{
  "head_dim": 32,
  "qk_norm": false,
  "init_std_up": 0.0262,
  "lr": 0.00833,
  "beta1": 0.93,
  "doc_mask": true
}
Each number is 50 + 12 x the weight over its row's rms, rounded and kept within 0 to 99. Layers, rows and columns count from 0. The size before them is the row's rms in percent of the matrix's.

# layer 11 MLP up, 1024x256, rms 0.111, rows 0-25, columns 128-255
101:48 37 55 48 55 61 52 72 55 47 69 42 55 63 60 55 46 67 62 64 71 47 43 30 47 37 32 27 38 46 35 69 42 70 44 51 61 36 42 11 39 32 51 67 63 75 60 61 31 65 53 50 52 46 44 66 57 39 57 48 48 54 51 24 45 46 63 46 38 40 55 54 42 54 50 38 49 40 50 52 30 40 44 49 27 35 62 54 75 48 64 47 50 40 43 75 46 46 41 71 43 24 42 56 52 69 67 59 43 47 59 46 38 47 65 62 69 49 66 81 52 47 42 39 54 51 74 79
104:32 59 46 71 60 49 50 30 45 52 49 61 45 46 43 70 57 49 50 67 45 49 32 62 37 45 49 47 67 77 37 66 50 64 44 40 47 31 59 50 58 51 50 46 44 49 54 47 54 38 37 52 59 25 69 64 39 56 71 53 55 57 40 62 48 54 48 27 57 61 63 44 48 70 38 42 58 66 36 42 52 44 57 51 42 57 47 50 61 56 56 42 58 47 48 68 60 42 56 48 55 59 68 59 43 54 52 75 42 43 68 53 56 62 61 37 36 48 41 40 44 66 59 49 80 46 43 59
104:27 50 39 62 25 45 45 47 44 34 51 76 42 56 42 50 59 51 76 66 57 71 36 27 58 72 31 40 42 73 59 45 53 45 59 53 52 44 55 54 55 61 36 32 55 26 39 71 33 63 55 54 39 38 48 56 55 55 58 50 67 69 31 34 35 52 37 29 65 67 41 58 50 38 37 53 57 53 51 48 59 53 73 46 30 48 55 36 54 51 51 39 23 35 45 47 46 43 40 50 46 59 55 47 69 42 45 70 81 34 68 43 52 61 30 38 57 54 51 57 49 73 41 47 45 63 69 51
107:31 39 61 55 56 30 76 78 33 46 47 59 57 76 74 61 70 50 36 43 53 26 62 51 57 41 39 53 39 56 50 42 43 60 37 50 61 37 26 37 59 13 56 63 39 80 52 82 69 23 43 48 26 64 55 43 54 40 55 49 36 55 60 60 51 77 57 52 54 49 47 37 57 42 63 45 62 43 61 48 48 48 55 51 42 47 52 57 53 67 54 65 55 38 61 65 53 57 58 42 66 66 32 49 46 56 43 56 59 47 47 63 51 51 38 62 39 56 47 46 55 58 41 56 39 34 49 41
110:51 67 71 56 80 57 63 49 48 53 40 56 29 49 61 73 52 33 45 62 58 63 53 41 79 46 45 43 63 47 43 38 32 35 53 40 56 33 54 69 38 47 42 42 73 61 54 54 59 58 29 62 62 42 36 50 49 64 40 55 54 64 40 43 61 48 50 29 51 74 52 31 36 52 51 50 23 50 49 60 49 42 60 31 40 40 45 62 54 38 81 71 47 32 50 59 22 69 70 60 39 47 28 52 48 47 41 50 32 36 55 46 69 75 37 43 53 29 41 49 31 47 64 41 60 53 53 55
096:59 59 61 42 44 63 33 42 81 72 59 41 28 49 43 61 49 49 37 40 65 50 33 56 53 71 51 34 48 58 52 52 65 56 37 37 37 84 35 78 47 34 24 39 42 36 43 63 38 63 39 38 53 44 54 72 50 14 37 50 70 60 51 59 56 53 57 36 38 48 47 59 48 56 33 26 52 53 39 63 34 50 38 78 50 44 73 22 47 43 57 49 56 55 48 48 37 43 39 49 30 41 59 61 42 67 66 60 60 59 47 44 34 27 35 75 48 30 64 42 60 46 60 43 67 53 51 62
099:75 57 45 58 39 32 31 24 38 53 45 29 50 47 49 57 66 53 45 47 29 53 65 59 57 61 38 45 41 50 77 53 65 43 34 56 65 45 55 51 48 39 40 26 48 52 42 42 47 61 66 58 47 57 63 76 76 43 46 49 58 48 50 55 37 61 37 39 49 63 58 85 62 66 43 57 37 80 63 54 53 57 31 49 37 37 50 56 60 48 70 39 58 49 41 44 45 64 57 49 44 47 39 43 42 59 59 60 54 77 45 46 54 62 52 53 57 53 46 44 68 58 46 43 39 48 68 62
096:24 59 64 47 58 54 19 52 51 44 67 51 32 26 51 39 67 56 48 54 29 57 70 36 59 40 48 51 49 56 55 54 65 51 37 58 55 65 75 61 49 48 24 50 33 56 41 66 57 50 40 60 47 45 39 60 52 59 54 72 45 42 72 66 65 47 55 48 52 46 50 53 28 57 34 62 18 35 32 38 49 53 52 46 38 40 34 36 62 56 60 67 49 52 67 48 41 44 51 47 42 47 44 63 57 44 31 57 33 44 21 47 46 53 41 67 74 65 38 41 44 46 56 51 47 74 51 53
101:59 43 62 61 37 67 59 50 37 49 26 34 56 63 61 40 72 53 47 44 42 71 50 76 68 64 42 45 36 58 48 42 49 68 57 60 36 46 42 34 39 54 41 66 67 62 43 41 51 45 34 43 30 40 63 73 57 51 25 59 46 33 55 56 50 31 23 37 56 49 51 58 62 57 59 50 32 34 64 41 46 49 67 61 45 49 46 31 50 50 77 26 33 78 47 52 68 76 60 47 46 44 44 51 59 66 49 63 79 64 44 30 53 48 47 48 61 62 42 46 48 56 46 47 54 56 40 58
095:44 47 53 46 57 54 57 46 33 57 47 55 50 43 48 49 49 49 53 58 60 47 37 43 57 48 35 45 63 56 39 39 47 63 28 43 67 31 56 52 32 51 46 31 36 48 50 42 57 61 70 62 42 47 44 47 52 51 47 40 34 40 46 36 49 57 62 57 44 58 52 42 54 35 38 65 49 55 70 67 52 75 58 59 40 62 75 62 38 51 33 42 61 69 49 34 38 56 40 46 53 41 44 57 69 78 58 48 42 60 61 65 72 42 70 39 58 60 38 65 36 23 48 66 57 52 64 50
101:60 44 48 37 67 46 58 47 50 80 57 64 42 45 29 44 48 46 29 47 48 53 49 34 54 51 55 31 52 46 44 46 50 59 51 37 48 46 32 55 63 38 38 61 46 52 56 57 60 51 37 53 51 46 37 59 43 40 60 55 50 75 61 53 50 70 62 63 50 58 45 36 73 50 34 49 45 74 37 61 57 46 63 44 48 57 40 76 41 57 30 34 61 24 70 61 64 72 51 38 86 27 52 52 55 45 73 54 38 52 60 35 66 45 55 61 47 42 59 48 55 55 51 29 52 57 53 52
093:48 52 43 52 37 55 30 56 34 55 45 45 44 63 57 51 36 41 53 54 47 70 46 29 64 42 53 53 68 36 59 48 39 41 56 33 57 57 46 55 35 45 43 40 50 44 65 42 40 40 36 60 44 58 50 45 76 33 29 47 42 26 84 46 71 54 34 69 29 48 55 71 55 60 42 43 56 46 44 44 61 54 55 53 57 63 57 39 56 68 74 34 60 54 43 58 54 36 53 44 53 57 40 43 50 41 39 59 58 69 38 54 50 44 32 32 52 33 58 66 44 57 30 45 42 32 52 58
112:50 50 40 43 31 33 58 45 67 47 51 52 55 68 74 79 62 51 70 47 60 41 35 40 38 45 57 67 46 39 41 55 63 55 59 55 58 68 49 53 50 36 36 42 46 37 51 54 57 54 44 57 69 46 26 47 63 52 36 55 64 41 57 51 78 66 52 40 57 64 54 47 42 81 35 56 36 56 59 51 48 39 57 43 73 49 34 42 57 50 63 57 66 50 23 79 39 51 47 48 64 59 66 50 42 50 56 40 64 48 42 65 42 42 62 22 32 43 26 62 46 65 14 54 45 34 63 64
100:61 36 46 61 60 39 31 60 56 41 40 51 49 25 55 49 42 50 54 44 33 33 44 69 47 44 47 48 68 51 57 46 63 57 57 71 73 71 39 61 41 36 34 57 48 61 45 43 56 58 51 63 72 54 35 55 38 59 42 29 46 62 71 49 52 61 58 48 40 54 53 36 43 63 45 43 80 38 55 50 42 64 51 66 46 46 58 60 39 70 59 61 47 64 43 42 44 36 55 42 37 56 41 58 71 57 72 49 34 46 65 40 51 28 40 38 34 60 44 36 33 52 50 43 48 41 61 57
098:52 61 40 31 31 70 66 33 63 42 46 81 55 41 26 51 49 41 45 60 39 41 48 61 65 45 46 41 56 50 37 54 59 46 51 44 34 64 66 54 65 38 57 44 50 55 66 44 49 45 27 57 68 53 58 31 70 51 48 32 52 49 67 49 59 50 63 40 65 47 62 68 51 61 53 34 46 62 50 54 31 57 43 70 49 43 43 54 49 43 40 54 48 70 34 58 38 63 61 39 46 47 18 54 49 22 37 52 52 51 30 39 82 55 52 26 57 69 52 47 22 54 56 71 45 67 49 57
101:35 50 40 41 34 55 67 60 56 48 29 62 43 42 49 54 49 50 54 44 71 30 41 35 39 73 31 47 55 39 59 48 46 55 39 48 58 72 39 56 45 74 48 63 43 48 41 56 64 60 41 43 55 56 59 60 63 52 45 58 54 68 41 52 51 64 49 65 37 45 35 45 39 69 52 58 53 28 38 57 77 53 55 40 42 40 30 51 53 49 42 29 46 55 58 75 49 61 34 24 58 50 40 56 65 38 53 58 46 44 52 30 69 48 63 49 30 82 43 35 52 44 50 50 60 54 47 42
102:49 71 49 55 61 31 74 43 58 32 30 35 53 58 49 51 65 55 45 44 35 45 46 67 61 55 65 54 64 65 50 45 47 59 49 62 59 53 52 35 51 49 44 41 34 51 53 72 61 68 43 39 42 47 43 41 47 40 56 31 44 48 18 47 54 57 54 59 35 42 46 59 61 64 42 41 50 63 55 47 39 44 63 52 52 37 50 41 64 65 40 45 66 27 42 52 38 57 43 43 61 66 53 58 34 58 61 61 56 31 60 54 26 46 59 38 41 36 31 73 38 75 51 54 60 80 57 42
100:61 44 40 62 62 46 65 61 61 55 51 58 35 52 43 47 54 53 53 48 46 62 71 39 55 52 41 62 54 36 32 50 56 52 53 59 55 63 74 42 62 57 41 47 44 53 55 39 46 32 60 45 56 47 35 59 45 48 40 68 65 36 51 62 52 56 48 63 66 46 52 51 45 56 22 46 66 38 79 61 42 75 57 44 40 34 34 45 42 58 50 24 55 48 35 45 50 38 53 49 53 41 40 57 39 44 44 57 61 60 56 44 38 54 33 57 35 31 50 57 36 40 49 22 34 68 39 71
093:50 50 77 51 47 51 66 37 44 67 68 47 48 39 32 50 42 56 53 36 53 33 48 74 56 57 40 36 67 42 42 56 65 34 58 51 44 58 53 52 43 31 71 66 44 34 66 43 38 26 35 35 42 35 50 38 59 65 37 30 64 57 59 37 45 57 31 47 50 51 55 67 37 42 71 37 26 70 48 66 58 55 31 69 56 60 50 56 50 30 34 61 47 52 50 66 22 29 67 16 48 42 41 38 61 63 58 54 27 59 39 61 47 48 40 46 54 49 59 29 64 65 64 50 23 46 57 67
101:53 60 42 51 37 72 47 45 36 61 53 37 71 54 44 41 56 31 50 44 49 46 53 43 46 39 30 42 61 45 29 30 54 36 43 47 49 57 30 74 37 52 51 49 43 39 36 63 56 54 33 35 52 53 60 44 46 57 48 58 66 65 44 56 61 24 64 51 43 80 53 23 63 50 45 38 67 38 76 40 29 44 56 41 41 73 46 77 41 42 48 39 49 48 55 59 51 64 72 45 57 51 55 53 36 46 50 56 35 44 52 53 29 25 57 43 28 63 45 48 11 51 51 64 56 60 57 49
098:53 49 57 43 68 78 39 31 61 57 57 40 34 45 45 46 64 30 45 42 73 29 55 49 47 48 72 61 45 62 29 53 35 33 37 40 63 54 38 49 36 45 45 42 36 58 63 51 59 54 48 44 50 44 60 58 62 51 34 42 57 62 56 56 55 55 34 46 40 63 61 70 35 58 55 36 13 30 83 41 49 46 38 60 49 53 40 58 62 56 73 63 33 20 12 57 40 58 73 53 33 63 62 57 48 61 45 46 80 60 53 66 28 73 46 19 48 56 61 53 64 59 57 42 67 50 61 44
104:67 46 52 50 49 54 70 57 61 47 43 36 43 72 56 47 44 44 56 50 44 52 49 46 68 43 38 57 49 74 37 49 41 51 38 29 69 53 40 27 39 54 47 66 13 55 46 32 13 43 52 47 48 72 35 53 66 50 61 65 68 47 51 47 51 44 40 46 52 46 31 40 45 39 47 35 55 32 39 51 48 59 63 47 52 36 38 41 69 45 35 23 50 33 63 62 63 75 39 53 49 59 56 36 46 39 45 55 23 65 55 41 52 50 62 41 45 56 51 60 35 66 61 53 43 71 65 60
093:44 61 45 37 78 48 48 73 42 60 55 52 41 39 41 39 68 36 54 29 66 50 58 58 51 55 42 40 38 32 43 56 52 51 42 41 97 62 63 49 46 35 50 40 60 55 33 65 63 48 63 44 51 31 48 39 59 48 37 50 48 63 43 63 27 48 63 69 27 66 62 51 49 36 68 62 47 41 57 51 33 66 52 53 47 51 51 55 61 52 67 45 35 49 48 58 42 49 34 38 37 61 46 43 43 37 37 44 56 55 64 54 64 66 46 53 50 42 54 54 74 29 50 49 48 60 63 40
099:66 37 37 69 63 42 57 43 27 49 55 53 45 30 45 70 39 33 56 43 75 32 47 60 37 46 53 34 45 57 56 70 50 57 52 63 64 38 49 61 65 22 32 32 47 73 49 56 57 48 50 86 34 38 48 46 38 57 48 51 52 67 74 51 52 43 31 60 42 46 38 48 63 40 55 61 44 49 55 39 45 40 69 71 48 60 47 34 60 71 46 42 54 56 49 21 43 58 39 63 43 32 40 40 54 46 19 59 62 16 36 41 55 44 62 49 55 51 49 52 61 54 39 28 63 53 51 55
096:49 51 46 45 78 56 42 57 52 52 81 71 56 60 46 60 44 56 50 44 45 33 39 49 50 44 35 42 57 44 44 56 47 36 46 41 57 63 48 47 56 47 32 61 49 48 45 48 64 32 36 56 54 46 53 61 68 69 60 35 55 52 43 64 54 67 34 37 66 51 42 53 57 66 43 56 34 47 64 58 67 58 52 52 41 39 49 46 46 46 51 61 51 47 41 78 49 58 44 41 70 41 31 48 44 39 24 36 43 37 53 68 16 62 50 30 69 43 45 55 45 27 46 40 48 58 54 61
093:57 53 62 48 52 70 75 56 61 43 44 19 59 68 71 60 63 61 47 39 53 43 61 59 39 56 48 64 63 47 43 64 34 58 21 54 53 50 44 43 51 41 56 42 51 53 54 51 48 44 40 81 53 36 50 66 60 67 52 46 48 29 63 35 59 40 58 32 41 40 41 69 53 54 49 34 39 37 46 40 50 73 47 56 33 73 26 37 54 46 56 61 46 43 49 65 33 44 36 68 40 58 52 47 48 58 43 41 71 44 50 59 46 77 43 31 32 45 58 52 55 56 34 56 41 45 57 37